Weights of a small GPT-style language model, trained from scratch on English Wikipedia.
Architecture: LayerNorm before each block, learned positions, no biases in attention or MLP, tied embeddings.
Training: a variant of SOAP for these matrices, 484M tokens.
Each number is 128 + 32 x the weight over its row's rms, rounded and kept within 0 to 255. Layers, rows and columns count from 0. Numbers have three digits each. The size before them is the row's rms in percent of the matrix's.

# up: layer 11 MLP up, 1024x256, rms 0.117, rows 392-438, columns 0-63
# down: layer 11 MLP down (transposed), 1024x256, rms 0.127, rows 392-437, columns 0-63
up392 105:174147161133141096214066120122150106127117078109152100093147119148097138125141068113071083078117120138146152075151129097098169124101091158124097118134157129208116138188155118130171092178095082
down392 108:129090145071130098125121131100137161071125119133100130149096199119086082096067075084130124118122130129085172163152119142163094100085103123142092116108122181136120122188142112151106109121117104
up393 100:107117122186165178111101141153130132129115135091117133091180104123199124142131116090158149107126101138124111115135156048097098116129116081159147145121135109151052110111149102069152196121130139
down393 099:122117120112110128153103123123140057130062140139110144142138084107113159142049140141139131149120109125135072104126079176097152056081102128135096133147100139167145114110096072096143037145087167
up394 099:165168126150199118087120134091060112192133150181138081176108144108150101124145088123112123129174118122162139106115166109138067131135122126084169091116162125154088106157163143157028114106100098
down394 106:163133099149102108113120123112131097158104122147127125080133151127148115083090114096137097075186112135149112179182155132133070125130147155099143134106101174080111127048161128202183170154129140
up395 095:079105082129142148116159115146089123148138150062161138116173111095144202106177144189128125106163126213056148129111131063062148137148129140142116139065128117131099096133151153093170156109108130
down395 099:113085084166137131067134098138141168141119153137087181108140083087152110140141131132125147128080143129141146113154221079165084111169120140151103102163060111141089080130082098183114123169138139
up396 096:185169140117185073080144131140128102156130191104165106106144117134146144154190123179131128112106149108121167098105153090198079127128052095146122117132123164109065068156167132154109130168084106
down396 097:137144088184166123115124136087133160098060117090140049144126089107119159122123135111056072102169156093140124108036132099141138141125128093034129133087122173129116114123146081156132107107085155
up397 110:108123125078108128108111115106079169134107152070161160120120112131174175154161143132123156060096230118118124097120077179110159162114128133180166098109160089114102166106154059098120177103122186
down397 119:088095132150098118092149115115161114155151102151125139136189120098127154117127080126113156142111085133066139161113144114123155127120189068123121089120080215109135163121135151120152118165125080
up398 095:129117183083168183120121093136082134210071143104143097144089138119093172157112163108125104129139151160118166102138108186136150138115126134138080102212132117155117145087143124117143126096140123
down398 088:170179115139119113103160169181208184085109164160083095216118112122099088137050119106126152095165077117151169127155113128156111113107155130121108103146091154169151121115119162137061132092166113
up399 099:156141124122131144130062142171166120154194064142148129107148093107141176129152075112091107099141092177174113154163130130056153122146177085082159146137081145131118097090115081181131132133136098
down399 092:128111127132075141134136123054112122082126094113198144147153136101136161110141112125179112121127099113148143161139130092124127126111139130085140116115109148176149104144137137120144142149075139
up400 096:101125185116120118153127125168096114098111129125139190085172120156110111117179128128141092134121053114126099161104090189119160093111108112120146150154156132127155119122180091143156121126199103
down400 102:102102135087169057138103033186106173078149106122150118092138145204145101151093120070067101175136101114139118172140133104153091089068169181168126144041100079127124187132133125199074122108138158
up401 095:188162117132173064091125146180094116083087138112138090096105167087155176140130117079140108096093117145129101067092159129078095108131158059083111150120152121082169144169105160160145090096079121
down401 094:123078151143144180128152153117148070123180142119097172130131123158102036119092166144159102131148088138142154099109146154132146175099142152139143126150134102136154110117131161047100116150088123
up402 105:164130114117121111143149135083130141116062112129169144115106146169161156141143125189127183102141082119153072125210151124136191141118109124109131143117167170135162105137126111162135112159077138
down402 110:143157086117089102127049141164130117114105156059050117133142153106170164090124166141149108127154106139134136123132084106115088134138093139110114156116121118137063135117045143154048152092167082
up403 094:136097142098150141146125094129118129173154124131103149098154104110112210107126108092192115120120145162147206077129145155101083148142130060131119135153207123140073110129126147164129172138101129
down403 095:114167106151136200133105181079140078105109104085102187145120116104138139111141108073118133187171115189122149142103143125178118128102067145133140108140100132126121171113113166117100200160150184
up404 091:075130093120115069063030141091104172168161123098125087113109106121091122117171109110092179116105168081139153128149127147105195134129151136044136121117116195101138091114118090150167085134179110
down404 099:147086135136159163138124093129090099061142148087132153148098119142144090124136147168082116157067124120129127120138117138138106108067115158085124099092138135152119104177149086116175116120110145
up405 101:161121181126072174132156155131136190131108151110071153107118211152144145167136132150136154104123092154123113101219133105064112135062120098125120157203106162204152097134133136125128111145151163
down405 102:111146113146105109122142084149068109100143173082124198110128100126115142129122124106105118150098129137158140104129113086157138079102166131119104075071153124075125222123114083125150084126185086
up406 095:153110189181100078079140099104091106148116160089099125132147195118112172113137067150122142166120135101135113140114183162131137112145094071156186158127197127153126136156167131104109152126127091
down406 097:119120103070145174144144142123141093050111111110197144175063164148157098141109112124092164211144145115133102135124121102141134103093146165118166171123132159161113128149107167132104071109088137
up407 105:133115129126083124139174145106186113152157145096123109113142108154108164072156151157145114165122126157130108097151095183116136197115178135079134156116067084118177169089122092139091148133096118
down407 102:159173136078100150143154181135086110143133134185098134172117076148173119155095132157184178113136120114123089124075107124118165122131135154121149114179115138123173100120082064163082184101054179
up408 108:112114107087095127111135112109174104109123149173138061207145164120164162129118150132169101127137162096150206174153157116120152122158174086071091141181147119089111118156059134109116115118069088
down408 116:081143123137120118197166158114147151188142111136116124135153168126124109115090123174127093103059124105127116111151128061132135111104147071144055119141163074102117139185105095164148124116074112
up409 098:174171116095149182086101104134145132166115072162189148146112112144200116171105157072109123159166171131106099171147110121085189126081115114169092084060051130141182166134129177124110105160119193
down409 096:115109194103129081132086166115168109103150210115119164065136157108070101104134155109109137132130110165118155147071155121196138123080146122156115145187164140105157090076168091124090201163147122
up410 107:075085078153118085162162084115108058145109085091161124053165200136139141104151121140128133157128084062125092157147118128071143172160101144104204147137139139129119137178151198201141106177130132
down410 101:139151097110116142111097124132163093211072135153177088096133179197084103114138134122062130127093103127128145125117184159132105086107100133128139121136129111137130108122089109153144109113179077
up411 099:131059161121128148130171140089139153159142142157175189195150037151099131093096153149148139135110117144109121122129135218127116147155050176145165158060105148128157092123102149061141193079176116
down411 091:124102150139165121188115139147167113157129097113142114106141113112152149109137129183133123135102158109168168154109093089176121151097109123164120142112111084119086154141134147145137157116239126
up412 101:138182222125104144086105178137134137144082111117100166100091135097149112129106113166140168058125144111086108136191125168113129098155163100114162112130126106179082099175130162155142090147081127
down412 107:169137195181153123099116075144145172120145178084145139103114137115128155148158144155062186102188125100118143110125114145115120122093071101163162167126155047128156144139117119148147136163123164
up413 107:192120125074153175060148074123113122121136107119155150124219128029144170127126133119126110117185233135175102137183119113115127121151148092129113096171139138108171139153121153111168139125103100
down413 106:132148090157093100074110159148096147140100117152082152115141126165117100151109132122140092083142135136099097084135168134142106159091186105194166107155142133121124151116165113162143187178134068
up414 098:130158125130124118121116175163130109110154055128087127064060214049180117185127146117099092032142138098122211126099128156118101173140131098169132126178152123098145097181092082144170188136083055
down414 106:111146158103115146143143147113109132130148131048157161128094081109101121075096088146128067144178092201092052119100115104112096074107128110124153150116093172121116106141138098097188088137133110
up415 098:121210041083061179125173039157132136148108142195146078107188125131107093144116117108116112128102099128124168058141126138147136134136139087126124177082210077101132137132121168114206161079140111
down415 091:158150141088177138139124147108124122138118148079139111125150078144087080088077150112143109120129117081128137122125107180155109112165195111112110114118172138142119154129078065148080141084124105
up416 098:115101104151080119164114122150130120178121141122132187126172128096086095110154121119132173130200182091050154154119175125148115148171138099097130117152132121080140149156043093165145083178126139
down416 095:145138158166161159085124117180102143161134078180122077121146146168088139232130129118104111111181081158111102089172097082089058064061175078086113076111072116152150168144085174168112115116137132
up417 103:077034174136098151151112128086136125129180132129134075132110114152116111169146081106113079142124140102165165148129159144109121087081124120096140162121136074155039127061160079138103160114125149
down417 105:150129095148119082084128110090163149105202160166144071098145115123120106157121083046098111142161084122211192120169137119147147136080202133147102087133164117146135064058146163099139117124081130
up418 106:103118145172126137089146143169146180094122165102102093064095101168211062097179120108153104117153109075091085080133067142136136126120066178074130114148195099117146087111153128146100151151068105
down418 107:115113097188152163064107154149160092154102160122100100096145162169162144139075077056096070099101063110155113133086120108098193117071047114161136119128100119139165156138152176103133116146082131
up419 099:143112132147103112120123191096144153098122162134084146167066069143128151138134136167190152154096204136116129140128055175113139138109090158082124121160130162056136131106075134107100130109189117
down419 099:103139134138130161121089141078101142099087158169115192116119078118175140145113136152150110207116179172119117143151157137149101121137119146098078112108088169166123159118130149151146181184082163
up420 103:174190115124054118147143138116113180138114096148155161116160155117095125163170125158111150145113128108150113154136126063109118118149160171142091097119136131087146103162114135077129063138167194
down420 106:183117116124111112091138179129110119102062074147133143153129106199126119160102088123143159137103149201135079167166134121123161189138130114219144064108169161055135158126069074133119116169145131
up421 106:109045106118197096098101069113106163145073067113126101141148118109081192077140158105128145165158146125152124155200158079126142169123128147166144081146078157124174124103189139141050130218086161
down421 108:118112131131102117112126119100132144098127091120097150124125126177102159140064174098142094126078105080120126111160156092128095106094170219111136135152195078154135162090130082115164165124072120
up422 098:057091142140131137124190190141154092081163133140143100144123174166089111148133094153162136123170132147159137152129140086122154159149127164084135120163098165073172156158101095152151116159058136
down422 096:124168125124171149129125128139166100135098080168119116105097156145135206097140132110101116158132047128119143169134112148119152140126149146118129104113055078170143130092135137113078138150102129
up423 103:128146115161117136164096149064092142132177159123121162077112127085139144107139086139092141131175094151141167142169147108102130172085115104088145079119106145153095102138110120026130102101141143
down423 098:131125145128154085125134127123135155088173108113086160114112141136134117103145138091151089165132119137149087114058180091160108115150163167043087185168129101175126097119098137113092201124106120
up424 103:199145105118140118224151106108115083103120099116112154120132123082119104096150213133084110100097146109157143086156131130139170109136160153152086144105065170174105111124162088108133135193097112
down424 102:111141112186122157107148138109139115137086098084127109114096144105116124127062085111149080157071118178165126121126183146152131156103100165140124165090099097178105112175130131093129133107081121
up425 094:136129117070144108091130210161118093099173195149167126122181102171087139121125113175134119131115097167130093138056129137124113095161189158150151145179125119102181075173158096070124101167084118
down425 090:148173128127098152137113137166134157083138086094106081139080136130130151174120087154126145150108129125155115109139138089148193150115102142033204138178144144087091148075188136146121159117126107
up426 094:093133144157187127205174190093107112114137072139127172098099163144164169168105125121183128139149115152072132099114135114081158149140117093130167102106119098177146136091114107168134157120129117
down426 087:153118080116123172121109114070156119116141098102150175080107097123106130140123104094099124143104216153130134151128117063152122104070164091140117023060079097117135205100098137142134150161087162
up427 101:101206124116164126154151114135115097165144119159120122097138122162116149095086171115123127163135144095160068148203193099175080085166108168135143087149109139129116146172109157192114155172158103
down427 101:148094196123161128148118116123138141153067118101144126108116159063186170127158128075135170141112117121068182155157121128097117140145046126133145128122069129177070109083142143108119165113125095
up428 105:134167163133190120106111151114215161076118051172176171129216082108121152143174149120123149163094124174156145110111145115070132142122129140094102111139088101120146110081143156142139158151142121
down428 105:145122066073160094117068080170125100102097148175166103142140112162141108114120110138163140154147111156165121181170190187124131169136134151148145160088145091171112155148119138142060101090148137
up429 098:124125131120140094150123145189111062123191154083172141096143114104163084070137135149143158089097188085096144143177131189123069120174153095145118148167147115161145124090078129148147198111174151
down429 104:167123113088065114092100147133103105166104144108118161132147118124102183127194117155136147177118130040066161172100145129155090135121117105072076121206125176134160094146143186170153152089142088
up430 095:087141133133128133110089121113156120107147142107141116082127154098186152134149091198166094084169110133082125108134101171139142093186169112136155123108118104113153155115105155155088132124069128
down430 096:142124163164111132123125142154154107151137121096076096153124137145113155187098109132100128082092121128101097121127133097159092172166145151161144132124096097125143118111108188095137097058110181
up431 095:097123150128147139135127162168191110099125130134139125112133170170136118132184169087175161087102117110130142111118119148155117094138150131129059084171141151143128189077161139117118123127096145
down431 092:146113100164147147091163063105112112131103129096131122129046165085139119171094075113196105132160129129079156120120113149174078168210165107149095152151111134173157107151146099111116117122184111
up432 093:123151138161129105138042106121211088167157119108111129142114078155136155188147122180110077162141085110115128048107063082177081160168129118119165124088116131142082125142129104132087143107103113
down432 085:105120125169071106108139209186091178134100155079100143082130153116177095136093156117132115135066077131144068141164112182182104112105136162110140146148103080128144125104145106085146086093163108
up433 099:144185133110061128092095132112098150161179134099150102142173130151140154109162131106122137103122114107123182085136104180163123161085120089119156114089113163108106106143041090110106115138131166
down433 097:138159090132162091122071170117155147024142094112031135102166126150085120170134162126098119120098153147154140173093130084163225197148164127146105090215064125135129173078093159112157154139131106
up434 100:079112147161142184174117148131141055148163104173089125132089119113146165145169142099111139135119100153090180098194179107115151104139141093139104104123179137117113146068126198110094121100098147
down434 102:125125090125084201114195134143100105153124178147149128131151182131143092165113109165075134141125133145144112135166162098115095113136090127101144125123175122126061196147134133124194139084146084
up435 106:110063038080052090153156140086070110131142101107113105135160130052159157115131164130142075150165178143143079173091126104130135154123078117119117110128123095134087161070070154093102101132152109
down435 101:166048147134089105069124157167149130084153126144134183151170077108147115173105091135090106150083132097161156116090090130117129047124018110156101160123210129137135128148138124145070117126100145
up436 097:096101073154122164164123113121123170218085140132114096109104165164181154150158188141136100149081111149114111104129140147124110138144122192157113192132167162171152069121083112146132144135141163
down436 088:106125110156098142106091139107087161155121089082145154074055097090141136097086141105159099163186134127114097150082069114132138174132100150112105109173137118135127109079098062119126153098123152
up437 104:139135153122130077162151127178098142090123128131110166114103144108159096140137125081225173168118174097124162086142176181199161132137194102108075166102139160102142069120152134139134140106072150
down437 100:142122115140139082166180122104103140097118093083090156109083195138124184131114154102134117111094104184098127090151140131160064150125130138147097199157084100157094153127148184149160099095093145
up438 095:130181133106109118152167150141121013104159091062178093179094069124111122114117117154156164136128173146050107091151092173124064082162116112113148098093126084148125075121112067127089095127143134